python train.py --n_layer=9 --d_model=192 --n_head=3 --n_kv_head=3 --head_dim=64 --d_mlp=576 --vocab_size=2048 --activation="gelu" --norm="layernorm" --norm_place="peri" --norm_eps=1e-05 --positions="rope" --rope_base=403000.0 --rope_fraction=0.5 --qk_norm=true --attn_scale=0.193 --bias="none" --tie_embeddings=false --parallel_block=false --extras=["some layers without positions", "local attention windows", "value embeddings", "hashed n-gram embeddings", "an embedding shortcut", "skips across layers", "capped logits"] --init="uniform" --init_std_qkv=0.0958 --init_std_o=0.0226 --init_std_up=0.0958 --init_std_down=0.013 --init_out_by_depth=true --optimizer="adamw" --lr=0.00275 --beta1=0.9 --beta2=0.99 --weight_decay=0.096 --lr_head=0.00543 --warmup_steps=439 --schedule="wsd" --decay_fraction=0.61 --decay_shape="linear" --final_lr_fraction=0.1 --batch_tokens=[16384, 32768] --seq_len=512 --doc_mask=true --train_tokens=146000000 --steps=6127 --dataset="wikipedia_en"
Each number is 128 + 24 x the weight over the matrix's rms, rounded and kept within 0 to 255. Layers, rows and columns count from 0. Numbers have three digits each.

# o: layer 2 attention output (transposed), 192x192, rms 0.113, rows 153-191, columns 0-95
# v: layer 2 attention value, 192x192, rms 0.12, rows 154-191, columns 0-95
# up: layer 2 MLP up, 576x192, rms 0.118, rows 0-30, columns 0-95
# down: layer 2 MLP down (transposed), 576x192, rms 0.118, rows 0-29, columns 0-95
o153:107086141131148160156114160114118171127102082101142136133121143145158125149142137141116134169129142093124115156125140119209109098134156132114151139156151101135116138129144150129088099169119105138135127118142118106162128090118147095107139119089106124133160140132152146138070140092113093160
v154:154069125137182158155157087110113135139108140101129084170136130116169109131115109107132172113159130121179115136140159157106104105118105132155125167127119121123084140129128117150130132140158131106076178102143070126144156136128127162136128128120099098082122082102159136064113129099093132089
o154:130156108122092117126070141099121132117124087125080146082122187134114143121151143139147082107135109123148136103128132127066143155117112149138128116122082131146128090148109155154170139111152131125132137133105118113142122163146159106117129082146117143148149119098131103134152106128185124158
v155:170177126118134125133090112112111112128128138106102190129121122131123128116118106109129132115141150105111143122147126127091129107144144139134146104134095126158130108118123140144143131138126161175157075114110146131108101148134107163125131138133119133151121163163136136139121139106118130143
o155:104123126137131147140124121125141146108106163135103154121107102162130135067108083123157164131121117113135154146169110152121153131129122127116111194127108108162102113154145117118115170165151110130128154170105158164120113121057130108131127114098142129097092127112125127142120092131147157115
v156:115125129121154104125137117116137121146151137135128103132098125138139120130098108104137139117135137100138106160136149142111136123130100122163142130136115100159100122130120150119137133147153135104121104104136101125118136103115144175124139122111108117137121163142146158147142122150125129115
o156:116107132117126143166118087130166107136151113102118133097162107112116129128162110128149122098132141126149130110164097131140170114136187173110119089116118124162122097128115111100162136164137103127085106130117142151127126109130186136180170144159132127149100101163128138172145112118088132098
v157:148125099160150143128116065099120106130133129075116088144121115114176086165145088069111140094158096112149155122150209108131126131173160166156117133134068120141107092111126118126129140132102157192078114133114120115119105153110148119135145124136166139121146070144137141140117127136122137111
o157:093126160108146125123117116138117162124135054144125169072100096142117137135158114140123135137095092103142125138118172159150163106124157133136085151131155092119115093152141118092160118174145096110099110179102111123096105134135144127109170119157162125141129127101087096132108135128140141144
v158:103116130111092126126104160132138131140149126159133154125149113113062145163120130243135086141095126122098133144103080104116164143140131115065135098088172124112129122123109126116121129140155152120151123148115160145138106165135135120128134121128138146116129156119106102207146128191146115152
o158:090147152139109127164144149156119131146132197113101092132164093119157099111135103100097167152169114140108131114134138127138131126134109103117153113128133126121127126111131109128095113152100121095106151116140098160138148145122089122097112128136142127125112124145157152114123111141142157147
v159:119171097136141094126145139127146134118189144087118124134103126145105117132137123096128145121139115090157128164142147120120127120116119134124114117129071151131119119128134167126114141141092157113153114143109142155130135155121165115132143122159121118117127150152126108082121141150124137100
o159:121141115151096140131149108128140148143134146122099102144096152153110141155113161105146119143108128132131139151162185133161101096120066107071104134124128146106128150136136124096155150163124140092126149168155114119101117108097085150110095167173137159128156084154115148142122117174104127121
v160:141163123144103160109132134122102132113142127129111106128120122102104162118122147100131109116120137120120143125123158103142125135110116089187125168167147154126116073127158079126159154112125110155189102121106107146165157126133117087131166142121129145144098187152100092100124152104144145132
o160:121130107083128155181150110084094127114129172147125141139131098137138131140111126115113164132124147136136132125104133123127092108154149106119124127119126134078111136109152110120118168106154116112153100115111146136135118130124110145108151137165095117120158139087125103111091155128091113145
v161:140112127123147133126110102143131142140135134075142128085133128147143085146118127091157198098134148135089117127133167130139130134116114124101148101125087115131139148125118127131124136139102152137115109121132129116157103110130085171133131124158122121145141162137163122129142115143116129084
o161:096107120111113068150082135134168125149144077113122119120116132117134139119091120093148144111119137120143177130100124129111137140107130156114109132119087096149082100140120146137163128093114114095095139122108125137127128097179151128154138143131120124118138128127132147176135121139124128121
v162:135107107132127144107148091154104131111142113101135096093110124106157133073141139085133137152125115154125150110151185117138107137147109158152120139168124129059135144136134109125128107122159112130108132133120103094105112138132166131122139131095123119148106140161120147126143134133132143125
o162:144104130171119125116146115169174190121112164167126168141179156167100112153093149108136142148097085104147159083117170164136136120108166158099116153083135137097113157101114115115177145134145098121151110107141143066108123147126132099146158103106146120121143108130157135119100126139084113143
v163:081164148117118144154167117107141115115085114143129080169119128125147120112117131108106131115144147129111104134133092150108118135130130139130094177108161142154147102128136116088139145134143109137141174110131108146134147116115143133134124132111139123120123086108163139111099132111117126187
o163:105144170105158089137142114124150122078116098118142125114138133181111125098117145179120118127138142114128125118150142131141082136135070142158144146081122111149118110148151151115104127142166100133147088123133103123141094109159184109107125149157111125127160129128126122099122124139155173119
v164:096088094126155150145108135146135160115179136076109160110108136115090120118129123148089115115108117135089145121134111135131113108137136109125136164125098117110149133124114144108131116140123149062153157120109142143139123104156107109104126129142114146145120162122122111129166132146143135107
o164:124136118163089087117139154138176151103123184138094132109109174076102126100112110125123136139120100140141119142104083142137119122078119133128135140069091144103134134122131131161126114194127115075109137116112112122157125132066132127156119119174118094155112103127120144152179119116152167154
v165:069095109136106152130101165143152143123139130111124156103148144114060163202128147212100127125087118160105139116120123106155131146140144147106146125095120133100160120151142122095118108122118133116108127155115158139123150151159118105118156125130148155141129115109106096158128126168160139146
o165:135132119108134116123140147133121141124144183142157130125171086110158138100162136118131129137153135183084122097064140116128136137134136118151153148130147129103115103111090114136104081149105072060097132090128090098149160114129080140118137124139113139132106156130163091114142148123108093160
v166:141102086123119133113111038120072142135114140084147150096138093114158112156128143093104157149152129128154149165125172134153136145116106122078116083138100082100147146121115117150115129137146161105075140127133091108129123124110146161109123123129142124123112125180115134166147122116132133111
o166:146150134132115110128138144137103112154130107149134115153075133153146156145139090112113105120141124097093155214085124170122165120098119137123108128177177136086122123170100113156165112111137099128086104160106081184124104148120144133119154085077151136107140106095144137114092109119100119207
v167:117160147133123120123130116115141081109119128115096092181137143117163126130105098042123124114130152129195153102126096096121137126110171158127109189125119145138154114136149131121126158149115123164098142125125136122110131095121173098146136147125158109146153054112190140099101117103106130156
o167:116113138119125130143107114108105136116117125143127149149157119132124164152146168132122104140164168137136115146117122192143104094161142127109115151199166102119164138115177144116144124145124104140138101110129121142151143093185118126163170157135093146113106155073131139098109164121166143126
v168:152180124093121079111131155118162124126094141165110146162135132121100177106113167115093164147115140142151118135123108125152145143153079091117168122139151102147123143138120123165074168131134101150162104130121169117132157086111086121127155134134091144122136189136134059142115123096093138138
o168:126091125142125135080132121132094142136152154150063097155124129121126150133122142123115135120150140090139133146181113129119106099125135099129133178126119143130090118134110127132073140094119142137176110117113133133149150103124116129176184122146099102117150101127110154132121085107119073127
v169:120095113135148129163116106120150121121122125098131097105139177119107097163114102134092146092127102146155146141152143125118109126146143149116134130104110126120138081128150094131134121136106168170095145149117169111103145166138114120135118133116142133124133111084148127181142119173146120107
o169:151110105135142119064119148130111104136116108161134126145139106127127177103139115181120089138112152094104128117114124154142164124138134085124152144113129107095137124143127116118126099175093145081126158105106108130103180134130136126138133119171068120158101131149149121126111130181118100133
v170:136132121113133089105135083116155119127118144140116152142106125138175106131145128101110153109129111152146135141139112127128119103156126140105156062117082144169078116122149137125109152133104145134102096124115193148106142134123158120147123136138141124143125106131113146126143118133123139088
o170:100111128118156136104115115140140128130170070142113160143102093159160160137124140146143120146091167129109127172180148135155188106123102121185132130096117109131145127086162114138156107147105132176088095129110098107088150129076140112106113121123138178172083167085133119116175089094106119123
v171:116108119131139150113119142123154122109121132150126088068141159118083122143124134094126102135128098141104137141140131123140144147131116140107106111139080104144140128142127137109149120121131118116133123120115122110129130117140117131127146143117129132122106156147104111197134129122115135128
o171:128120123112102103093167127121117098153106184172135161111091104129161125114117120152101131137158141122105134128116139116140114155117135123142125142100114097138129160129118116105143162117118114104108118092123137111120148116125120133082131060125138119137132137156125121139157129135114115130
v172:150102165117131090143182153124143117135109145120158141110151110107123131094129159116121176178122142166118096116084066144133130132119092111100143143129148130146134159138129099161131125130179097100116134113156142093151148104104127160138121113157117115143108116151156096128132115120078121102
o172:168080137114135121114142138137172098111086065136088142116120206134145149087175120109140140142148108118126151114156146082116109134161132123147130099152130114133151122142139163108145179128128108147128122141118102075109133144083137128136106154104115126117116113115105116142137093119167105138
v173:112148128125108137094094140133130134139139120199117119115119135130093159117161124166168039101135107114131136155150110132106149145137145147130148082123121122126107128128135157122124125119094135160166100127091132139103132150138148111119150134106100136094121189115084122183130129142148129141
o173:128141141140095131129157137122117124122150213118134113122147073128123096108094131095073136097106100162155132106127107154111154128134131096103127121078121115133117115128129074117134161094149113122117129154164135141106152109094113112067130126132145116155120128173131156116135139158156160146
v174:125140092117132107111123102130132138118131137071119134130126150156145102169156102135106155121146117136165143153143149106134141138141138162078123109116124126139137107123144157115076127126066178151126105141124114108085175164140139132121127127133166130112135049101134147124120133150120132134
o174:127139131149129114129108110134135130089102116150154073150110093149082172129144157122111119141170109105141143158146155124167160108108076119118114162084157131089117090132132104141097075130102150124135153133149092128112108095160137158124168116156120145152157113112147146113097101116089149160
v175:138124114144136128134132110142141128129122117084108149136122132132108114160135145076093117113125123138114150144132137139111125105144133141105101150139074136123089113121122117132158149128138121114101132123117130150165066127136133129146128133147089127134130147132143165123155130118130135111
o175:099156129125077154174124136099124164125115175150119133095072161144151148123141134103089104128128127153134152144128165111141141170142070174068166141147086107126149142132152106108155147120090154136134102123094156176143153086133128103118081122115155112152122177160117112129091113138136165105
v176:147176100163118153139103140115098135124148135158105141126145111143130158112110122140177084126137172092105140167114136125102131115080147119088148094115110124143140099134108135092169105113136126077156113129124153162140090142120137138133142114103142118104122114132132105134134120163142113161
o176:159186132113165124158117113137142178137103146081108134135130107140125148164126118119141142114099121121089155137141111110167167126120107111134160121156099130115179115117160144109122120112109116122082143137116084116123125142098143094125135151116152109119136118126110148113105123132127138126
v177:133108098119141124134141115131146151150106139069134142055132119111094114135110142131154163106126129135112138132132134139119136137145134145090120101110076108108134149155119116125144086141149164099093134135136112118125131139146125149102122116148136128164115162152126126181144116158146127118
o177:121128141122156128146155165141138105148143111125143131114095140118112120123153112135111127150121119109085134080148158100116190123121130142114105080134144108123122142130096107072119156137097137107142142130122155140122122129115128152105137132128106133158135120150158107160152130127104085134
v178:153153157137113118116133232121110144126137147173127169129130098144159165119113106128130086152111120159117123152097150121133131134096098103097130124112127132136154141127109163100076124129181092140093108131116159142123098134133160120155125111104123131143121149116124108128122133152109125158
o178:152136110138141150089138118091099107082147137115101087136147109117164123126127138071148114158150118142178116154200122153084108134179122159143168130121138104171145128120143223093097137118151100065139138142145158160124139125133095125104130144172145102083083152130095155146116096152129112082
v179:127124128136115121141181129110124141131111128149117121165132135133156134146145150146138133129136108124132098187117109113120127118110145121097134144119145127134092128119139138084132115124157106121118127137130133165132147156126154121128145117120109112110122115124120108108098132124121142152
o179:113110119122120134138132106127142155104143149134118125150106139132145139137150116155157102125135135121140160131184165141122094160129073117126158127139141128184114139125143158131126131139158132158097073144140152133104122142128115121120128156129105151107120152152143109133111120125145139111
v180:123152164106113112122110207123165142134125123178132131102137095138115155115126156159165123135107163127090107130099115125127154159124121102107172082146174109153122119148128088117136104116107127101177091118111142157145138157137087112135102128123132141114117141085100155169114120177100128136
o180:137105142090125160153125114125143109100143175133120096123108111114124154089141105154160169143144110133087104138137117134153156106135152104120148130123134131095126076089126119127101166091124142082122166121084093105117147132120145138161098120129128083147157131129146137092138162154139153090
v181:094122125129119118114171132129127104132144139165124155115154115125125099089162118132129079152119123164113129106123097103131130156131143141109133133143145128150140143121152127125083117126104112144125133150116132137171149129110174098119105137117134128100114112125100110146119137108116121145
o181:119089148079117124143112147134110121101127094149152112127114138116097144096095103122109123115124124144142119123176098088150134112158116169120130126161169135131173156123150135139199162153114145180136141131134117125113129150118094117110140134119108134128116153109113126154143093111164104135
v182:097081124152119166155126187117162138123161120182139118126133124111096174140145132159185083135120104152122162116105151123131140137091151144117146131098132127085152138121140137114111082125132098103134152147117130168131150188156143117133142137106149139108134083099112136148080129154132132147
o182:148119128126102123096126137112136118132153191123132148094171121115158139112122141123160093107149130142132122069102147159118128144119154137138174134132150137117123122141118145132127134162128110097064114180142119096122148138069080126108094099134128116145144139141083134100152171155149106124
v183:119102112139147097139132119114115125134189141131123119174105108116128118110117115171166127118135177111148129106128109114119119102080134127129126167144180129124139091125122132136124117154104143099148139118133091140153107135126140136124096127135107118136131125109158119107109136158124131167
o183:157124104126134129102066142133141149120161149082066162130175152098136100136146069141157158121123113168175160130153096163113135119136125147119114126151111128165113136111154150155132171149125155159119081163172122127186076148168150082182136147116131167149158113111139152104159107109142140122
v184:080115096129129099132108148124126105127138128147108125165110147127111103117164151157082093117132107109156154163154122090125127107147138117154132162105119092107128096133140148145154136139135136125160124136129120152155143116144133107112115131139112132119124128117100139151119133137130142127
o184:102157138152104119136150153147113158156146186123106106140131110112141092113146088144094101133154086131154117137115122090177105119081114123134149127162147122142099156149136107149092156117143099097108105096133110153158105123098129119119120155152179172130117163147117142154108121075132147146
v185:149148114138132118122143149121088161136120131114117125125130107132140139106102145132135105151126151124163132148098148131133128131091137114069124144125151122112128128153119137099093100141117120084070142136132109135139119134118147134117114108113119114127137117133132137092105128144121119142
o185:150075088140141143133071117130112133117118078143149093135118139132123122110135158122111156104143139148150102131112112109114144120137101124145131113135152127135160163125168165120158180120145106131136120119158139112108122141140162103127137139119129133133123102104121119139136122084133120067
v186:134099143139135153129119155133126088117103127147144100085147148125118086099148164105121143128115112153114103138103101115147111135126124141143127127149094121106163182123134117129191115126142082134167147120132177105124160110141123110145137129159119116117110145130108079123133130135109144110
o186:169092113154105093077129119158160136149150143155134141161096150114128165126146093139173159175152116143083100153121129104104075106079143103134173158160126146145078125146172155104103133133138121136128118129126167114125142155103038139139113154097140137080100154155148116126122145130129131151
v187:132161123120128132128117128109134110123122128109104130158135108117108144109120096119106119117143165106138110135154120141087134123148137140121121139144108147105118121128110083128158137134155127097121136112115129166154077118109145106134104143102103119133133162124104145181158122144133117107
o187:110169090118122141085167145155122155082124176144104133141146159127112107103138137089143082112087157129086125113173106113089114124131109173107152183124103151138151132132133124149154130150141144139128099134098152149135113146120142120144071154140195120120145103163130171102128138176113094103
v188:133149137124129146132139097128154150123116130115119124132128137126128151074177141123145126139137120128108117101121117136131128141137146169178110138151138161125133150126129142128143126132100118159134122126145116126128127125127113129128145143132147123146138164143150132119114132093138127135
o188:112117105113068142158182145140130125115128147122169121128127105157122135141109140139125138152130158123126136124127140150136112152137118157139082151115134125094103168125126097130112157128138133161127105144130174133084128118129121120105131090068110143150123161128131090134101140127129111155
v189:136181105147130191124102097144120129107158126103115101116116176125121123118152110026083105082130107117144191124120166119116094121115179182165137158145046141114139131130123165128176134115076138160183152126106082146128174101145121103120168155149154131138131075130146143100110133097124145081
o189:112102140122127101145117139149079124203149152168117163126100100097132117155107107097113144090108143112162153125110155105155106129055108160138158149117164114118126130117110116100120112146143122147127132107111110154143172095102115109117127160122145130155155127125082116123138179124164106194
v190:129089146153112170132115149130139098109123123153159073109139135122077138105133117124150146125136131132118135114112119128134137132093150146141116132146151138130154137124125128125172092112122117190183133132119107121085131129122129125125140137123164124121123116114152084151105128136143132153
o190:121142105156101134125130140118090093154117139150111158117172124131130141117081094138151193136174119111107141087133107118128093146151156087129117153127128124118143126147124127115129112126125126127120146121134121146091162107116103147131123113122122125157148149124109120095124195168135132138
v191:199167103137129146131170122130104114129126118067129139108124132120132154140132132179141131128145115150144115106146106126128108128126133105127087141123179151112126107128148151137102141127150114115064106147128139097117095158108131115114130136098145140110114152121113163118126138155150113143
o191:130160128136150132105140121177117145123100102096108106137165155072117103089145171097112118131113136132116095089135103176093141176149117138115109125112128082153149148102116128150137105130140102114173128167138134124087087164110117139102122127131126154129133127122142094122174102131080092121
up0:118164160161104110118150122139129111102126096142130062134111115129151171107106100103098174108148136118158127090127157109120132141136140151087136102148132120091115162113116150135141099114126130151113129138099137120104148138092106085095128152152139145131156154128126142109144166125108142100
down0:123105114117092114125123154116140111099138154161102087128084107101109119105128086127123145148165120113121187144148084132128067138137152156120156153097140110152140153121137104106142132147118118125112122133142180162065102174147162156123162140098104084122117097112169138123134162110178141149
up1:102125138153108119115189108127118117116139108106120130145121138112123100111118141157111160135137122110128102130120109127172132174119132166068106113129146138056138122119120082121125136098117100130117109192100099165121100136114122138059068155132062131112126163148144131140173138080136157133
down1:124149116081144137098103138119187116091099141123093115146143082102094139150151148122140105138105097138080120098129138131129189169109097135156100095107166132098162092167119115129085125137125122065114138134123102145137149163130157141153146120160146130157150121104097160107131108170135099110
up2:117077100093130117138127092110156132129142119126100140079128124151090082104134143114144123147166104167146114085147116139080115075091142169103151084141138094053144154131110119145145115118133118075124109169127132124104133180180151114131146140087099129122104136117100123125159131129143131133
down2:124138130148115134132123092129148105122113147119101133138135187119114150193105107153114148167106183131119115114104135095148173156125119111123061131123104164150119077206131130145121172129115143155143111113135137133151161066103107134102131112134142119105166147114133140138132124150147086115
up3:106177090159095112114153089161085109109143103107098128129084158138129075140102125093123098132108149166127149126139149122160103129106123113131140096146133122138111101109150147180119134093125143171132112163113107168122135117092131085127127156134136121108130117166076143130123148101137123126
down3:155177144128121146117099143141142110133126131146122137163128120097135124156134099107127079160095128122132152144116103127143149134129068133143143119127116136133128135109108090130142118104089134150170114118110102177149114119152147158137113129151151156087136103080068136164109135098126065118
up4:158156106103129147113129131138142116133137120117128104130129120161137121152119145185097138111112076093141147084160117096137151141174137096129122156149151089132130147132140109158133112078125100144166097139100126123131160151161143081087157137130118125097143162168106079128083136125132160113
down4:125120094157141132123120136154158129142145090127133098104152101130082149144154154141113100167126107145114136133107156119165157127161094164172113127129098129117122159130122104185115133162106097106097147120126134169134153133119139099123133096152128139112125115089104118161151088157153093141
up5:076116131113096131132148067174097180127124143117149097182109140116128087188119121137091189109119120162162100145108083078169106140113116099116120090105107144108137145116156155114127185107108161124094132136107127109122110110098102120062155166163078129156131173147118123155144133060109147103
down5:104134160088128105145138122132145105152132117157071160157162104183153151104114131109107130078181166111130132153110122154116071072117173114143144142155121102160086133124100148150123106128104177129117151112081123144154107153100155139123168125096103118124123162095121095182152127085106148150
up6:208171095147116165118184096131069121117179091145152098136053127100095121187113097132145158099134114107125088107093150138120110146103168149156086150147094108118133123084180144098157131136132155130160133160126094195109104118112121132081157153131132140113141133106158143141148178168139147094
down6:170123134105152169126152079131123091167115156119102130138121146154131069142083135143142143077187128115127147037129140080112114086151137105179089067137111120108128146067193092106146091159112107138149152110142090123177118137120103127094183097087158109100155152101179178092118174138128141129
up7:168102122138148085103147134110111094118177116084146109094138164129145104129104092093153159112113144103108123146107112134101107118102189138121155106146111134093163115117138121153125120149120130098126096128101114105160121129155148120125140161138129126132119149099122132142153135121136116148
down7:075092117150139101165133105115111106101094125165132131128113139123147125165113100157126119151102143101107118166096151092098137121125118171155084157166146080115143101124136130142145120159114136145156120154196109159137130098080159143136114090136109119134085119128156153108140132125133125138
up8:175146121152124152131126113124126140104145120095146097134117151144110162132105137126159194096108124148123127114158170117158132132130116109084147140165162160104120134128121127127139131095117117154120145127108159093121125093122110105097129129147127114079105158155135163141106159103126127083
down8:137121123132147131161137139105136122097133107088118149068120127154132164122128140120158139132152098105170134125128134152092111150125152141120123134102128072132161090132134120119128143167138093168083140126128166109142142107095105090153122107131084086127110124146115124120121092108142127096
up9:124123149115125110125101165133133145116130128133111106134126194090119133124120125128124098129124147152124150144108127082135115157155127166128157157154122109117137118144126148142131153109120132159116102128138155081145097113141153127127107148167101118108110116124142149145150146154184105124
down9:106140094146137120145120104154091159138151107129128147161101130123096159081131112142140142139115139140112118076149098134148123121121126106130094135144106139135126110123134130112106108143135111127127124170153141161088153119108116152142141095124140143168131142156118121119099153160122108097
up10:110161119116124086113151162136104176156139123154086138108135125147133127104148097134159095094108094107084142143104137116133070147146136094184152149128137104121113128126120112107188101056117193135118147139130109156099144133146077165134141151134116142119117081126082115162126164123147164122
down10:130086148094124145134163114154147109130130127117154111078121166141129125107122106100119116066153185171168104133151166122114128143119112128108147093119150161091116130155120106140157123119106113087156145039079135128111149124120155106127131128101183147119097135131142200113147107126125160086
up11:090144141125126140064172135151114174137128115116131135104114116096102138168125137099111148130125109131117114091127127137150142135145130140156166159132084147104102107123144133101070148131134164131136113113108104121099117109137087154121141143133096118146102182133122156139141132092150147110
down11:132104117122156148152101136098162098125102124101100119133118167116101111122112130095115131106115133155124125136166151102090177123147107152151114135119114143139144137147108133175107130150165136119158152138133146132149112174134151131154139131106147124133122098118115143094118102107125090123
up12:137135154111102134119159135147067146123156125113179113121123166153119055107114127092084164101120147186111146086148125126098107148133143143069147120112121114136088153126117113116109133149141157158147148116123119087142123121109114143116100139095143102094128129147143125127133151125141138117
down12:171150092154145137132094146117133147135125140126131110103170159091101132139122133147120086121116091146155117141094112156066126184103127100196147087134089102101133155123145093102130123175122116138174093110101095125123158161115144146137111117130123078083157147137122111168115148136144136131
up13:086105134111113154118186079161104156114139112070136128093122162121105097142120132127118157114132117111151119122123159132138092131156133089112130120147091107132080125085124131164138140140157132121136116119125162143163102148096137086126130132145145153088113143155154143115121157107143133149
down13:082118142171179169137129132138143132112139134127116116172157125132159157104137117139116101154148110185112159121144129114128136155105161107158122108138151099124160127110152160123141113102131068138120145156131108125123138109144072169138106120116114136146119168142132134131118101118147164108
up14:128086114178124132102114124112094100134138137134077145103087148089158124152126160173110113145121057145122111144119120172119112155130096137118139096157124089111094092133143153127135134094149162080137111153115103148149122126139115136106097118156080145136118136101109166119161138139146146147
down14:159126124167146186126153115141126148141097138116113126143122153115157134101112097104129132147121107150098170109116141135130136141127109104118111110135133158123137150153096133117125093158082149111107136130158101143146115133140167127148132141083138122136123109161119177138108112119121136106
up15:107129104113104090109121101125160115130146135107098148126128109125153148147095122134079145145122137170113133122086111117124154149064151151124132099127112128132153103112125111113082091083116172140153091134107095159131138116127180106106138146112130100077119075105072131166168138119140140096
down15:115113151184125095130107110127100123143139133123126155096149133092102107150136128152129100101124141108109110133126150137166145134106136166150131139122138158112129134139182094108156156131167122161123124146150163104122139100106106120143169137145134100147158128118114104117089137080198125179
up16:106186123093119116136150119174088162115143101087108176113104159135161117133122164102123175162098076183127139117165116137096138172105119123106165141091136139129142161100173180139107156112118138154130125111107203136126128174100115142093103153130129142139084170140149139119084152067134143151
down16:163084118125137125165114073151141106120172162105151147118136103134100134121115141118159093076174160170161102111149114141116142142117158148154088162127099161081136082152134092101141114103149129129101176141156139128153102160143148124186127110142162125135106083107150097104130110164138143132
up17:113107144173121130138153115133088130096168092114144108116083139080138124103144116097121128138130157119149130131143123130156115095131127119094126134150133127124111126136125142134141115103116151142114115129114146137124122126101123079111144148125153147133122140115112134141180164122128167109
down17:109101128126071145124109124114127081098145137147113105144125107123135125114126115116151141140164123138123153120183105153128096111105143110128149142098140128170124143112114128127134169166119098109129114136116188181097107144142112143157161114100129083127118134086158114127127174116127153141
up18:128147101097132118170127105111120095104147130096124112162164138121131099115097162120157122101137157121162118091146123112102116121098151082144103120141127164137094148126141118122105124119097116127173124134153145107085118141143136140117114177131076137104157112119144146115106142093154114124
down18:125113143184110103132108120207123140154127101137121124164157161113130150123134136159121123112137105118087139131152153172142121145123140147086130147134109097155168146150146125151151094120115083128144154145138119182142107090108142123145112132106125113068075176123085125129145097148142145144
up19:119081135162112118079135112149145142116087078111122132130096097111107118151092123143143145101144132130146129113141135136197150100113166134070106174121112159079131115097153091129136130131149115066111143167046108137152111089169094106040062159139131137154115173119097128157130139095112155120
down19:111161094107123168120123112121123086184117152042140183165149113146101090109062159133094130095127126130169099111129142123161227161111112118101110087118116132101104147143113123144140133132146085144081128133104056111161147082132118131138137109135175166158185170121120142116127103114091102140
up20:185095137122101134131161154144098111116102089097112091122121133091089124146113132099106139147098132161127106108152145103147143106101139126086116140143164118137142115139111139092144087139113119111183114139121133145109143087092134151131122102110130151064107149122080131117131164117104136128
down20:159154123126140152178106102145111170128119119140100126104157149145132119159154156144101096136115123177136096100144148158166135117144133134126084153135112121136087116131137145163130118105159139115143123140116127096142095101129101114168128127154129138139125149147102154091129116135130149089
up21:114109096130107156125131088175091099126122106092120125160120166136174106194118125121099175114143117123142153123136148087124100146123164136081104120162135073150117106124144128174120152113108127136131088155135131093103148125150107119107112177168107127138130149138130120155137122088154110138
down21:140144142082072105138089114160147190135097103094106136089195148098134147161149094152138126150133112133127136080085138115144117130139139139135073144147085153098170139142114086138126103151101099129146120114090097165156082159190165106156108123121133132121112122116121141150160089149140151101
up22:085107152126117170071147088148128141147115143087129094114084133086123138153146139090105150089083118136125149110098140142112162122159095113125108095127142123120153113113122111093180116118096116158127138145119150143098170153126127108118152132083172160103144135129120132195103163153135157108
down22:136144139128139135115138113114119120176159183112114111124130099104149141109124157131112129140130120143123096099122130129092153173138071171134107100103186126144142106108103149147116112153089119134134131124133138151121128183114118142119140097105131143155153116097082173121122139111109141154
up23:125115095165134223123147100120097123120150105125145088116113123126135115144112110117136164121121117136153151148129144092171111115111156165144140111116141145116155152131121116138155101136105158121161165132125071149112100160121129136111147128126104128082144152162101139157138138150084159116
down23:154092121137123145118157136142118173137129107158087131130130113174116158111165123117122112094142102148123169158132127131123103134113122163145150162106155144089155124107132118159134124142140054156061160125125136128094124103087139124119095124109115158184129134138130132140133116149136160151
up24:161078130121120155093140075142139156135129126128110094147133094077164108152104140118176185112125090101135116110123115128141118115144109146104148087120131117141127108080104120149145105129150123129126117151129123093122133175136125143123111133165084177126137181130149139125142150094129154142
down24:100135160138171171137110145108143146186132122108126154132083100130181145139120110129133125135116082097131122173079137095123127120144139129177163122129172125147095122124110099141121127154146148164153126105103103162180117144153138102089156102140117122101131116106121132101107108111149133129
up25:137106100123135134139091116097134133120158106111107105102150137098124121175121182119131120108122120136136147118125100121109087097149161156114098107142130114131185127126134074114115115137101118112155147202123091123148130152161141111133138160163121162159118119160134135162116132095145134183
down25:109152138128098154136098153148094129118103115127152107136136116102120144160165160153099096156122099091111146142129149094140168116175162104124138152143105101167100108106133077131148119134106128158127160143139095130138127123105135107134139105171153130129128134136148107115142100128152150150
up26:128153134121147136083143122142146176135163077145155142104112121131135155157102125154130123121118141122097109124095138136111135134148110114159117118159138129104078121131125134142093116078139125087119114109112098174128125088135109100101090138116122153127115169150054101115141164125140158087
down26:142133114144124158155112101116105109110098145124113158133131132171142068173116118149087140119153132096091146130126122111122154174141095112122088064123138135149120164122066137160127124159106120153090125167168125088182123102121138109166109089092144126068116142164125125150119133131155093087
up27:137137095116141121130125097113114155119112120114084179143121134148139131116156120144124147121155103098169128096154143121168147099122137143136147137135104115104119118124092140153141145119135125085128110123091155110132081097113087104109130138102117169134121149158121138154151152131103155088
down27:152138130135107138124127143112148114113126129140118115083149148104151111124122128134126145143131131156105160148153087116108136186138136143129092150065117157129162156142146120104084135118108128135132130139165145131119145166156105124152122170135098082110093114123133121135127138078178139100
up28:183139093108118142149136123100144152113148053098127137133114163142087116140157187164122109122125154164133088083131168135128123115141140168140097152160124146088110121115137151156107123147120105093167096150078095092131123140118146086130132127102132150112120142129113165129154141161111192114
down28:172131135128111113101142102133127110148114141135160136140127149102157114131150128141094154136112120127135123123118130108145112132131125084140089146153168150153125142125157095134122151126131124133123146108168103136138097103078181115169114137146125114124117088167180161098131161128189112142
up29:148149135118115116109140123143078105125126093132117100092104125114143072084159145165107101141139100087131140112138097131115117088154146150182153156159118141137136159135147121110085097133129123086118126173131110128110089128164128147088138173131093115119120108159143123094187159116192135147
down29:139117140119130123098113130111125159103100144181111125126073138117110144056142136130141118126125178118109138125147124140082089120116095129185141127165112125147090165118122148132129120085124112141113106118152154137142129113123110136118091128083117129098088160123140111115151158093152112133
up30:140158102125125136158134085069126115133149129092162094104122148142113051142159143139135095114131148122186094083159144120147144132133142117126115158099173153149111121135118111132094144123140123143131142137119119091114103128106122137114140138111157115132125096167130169140122143110112118102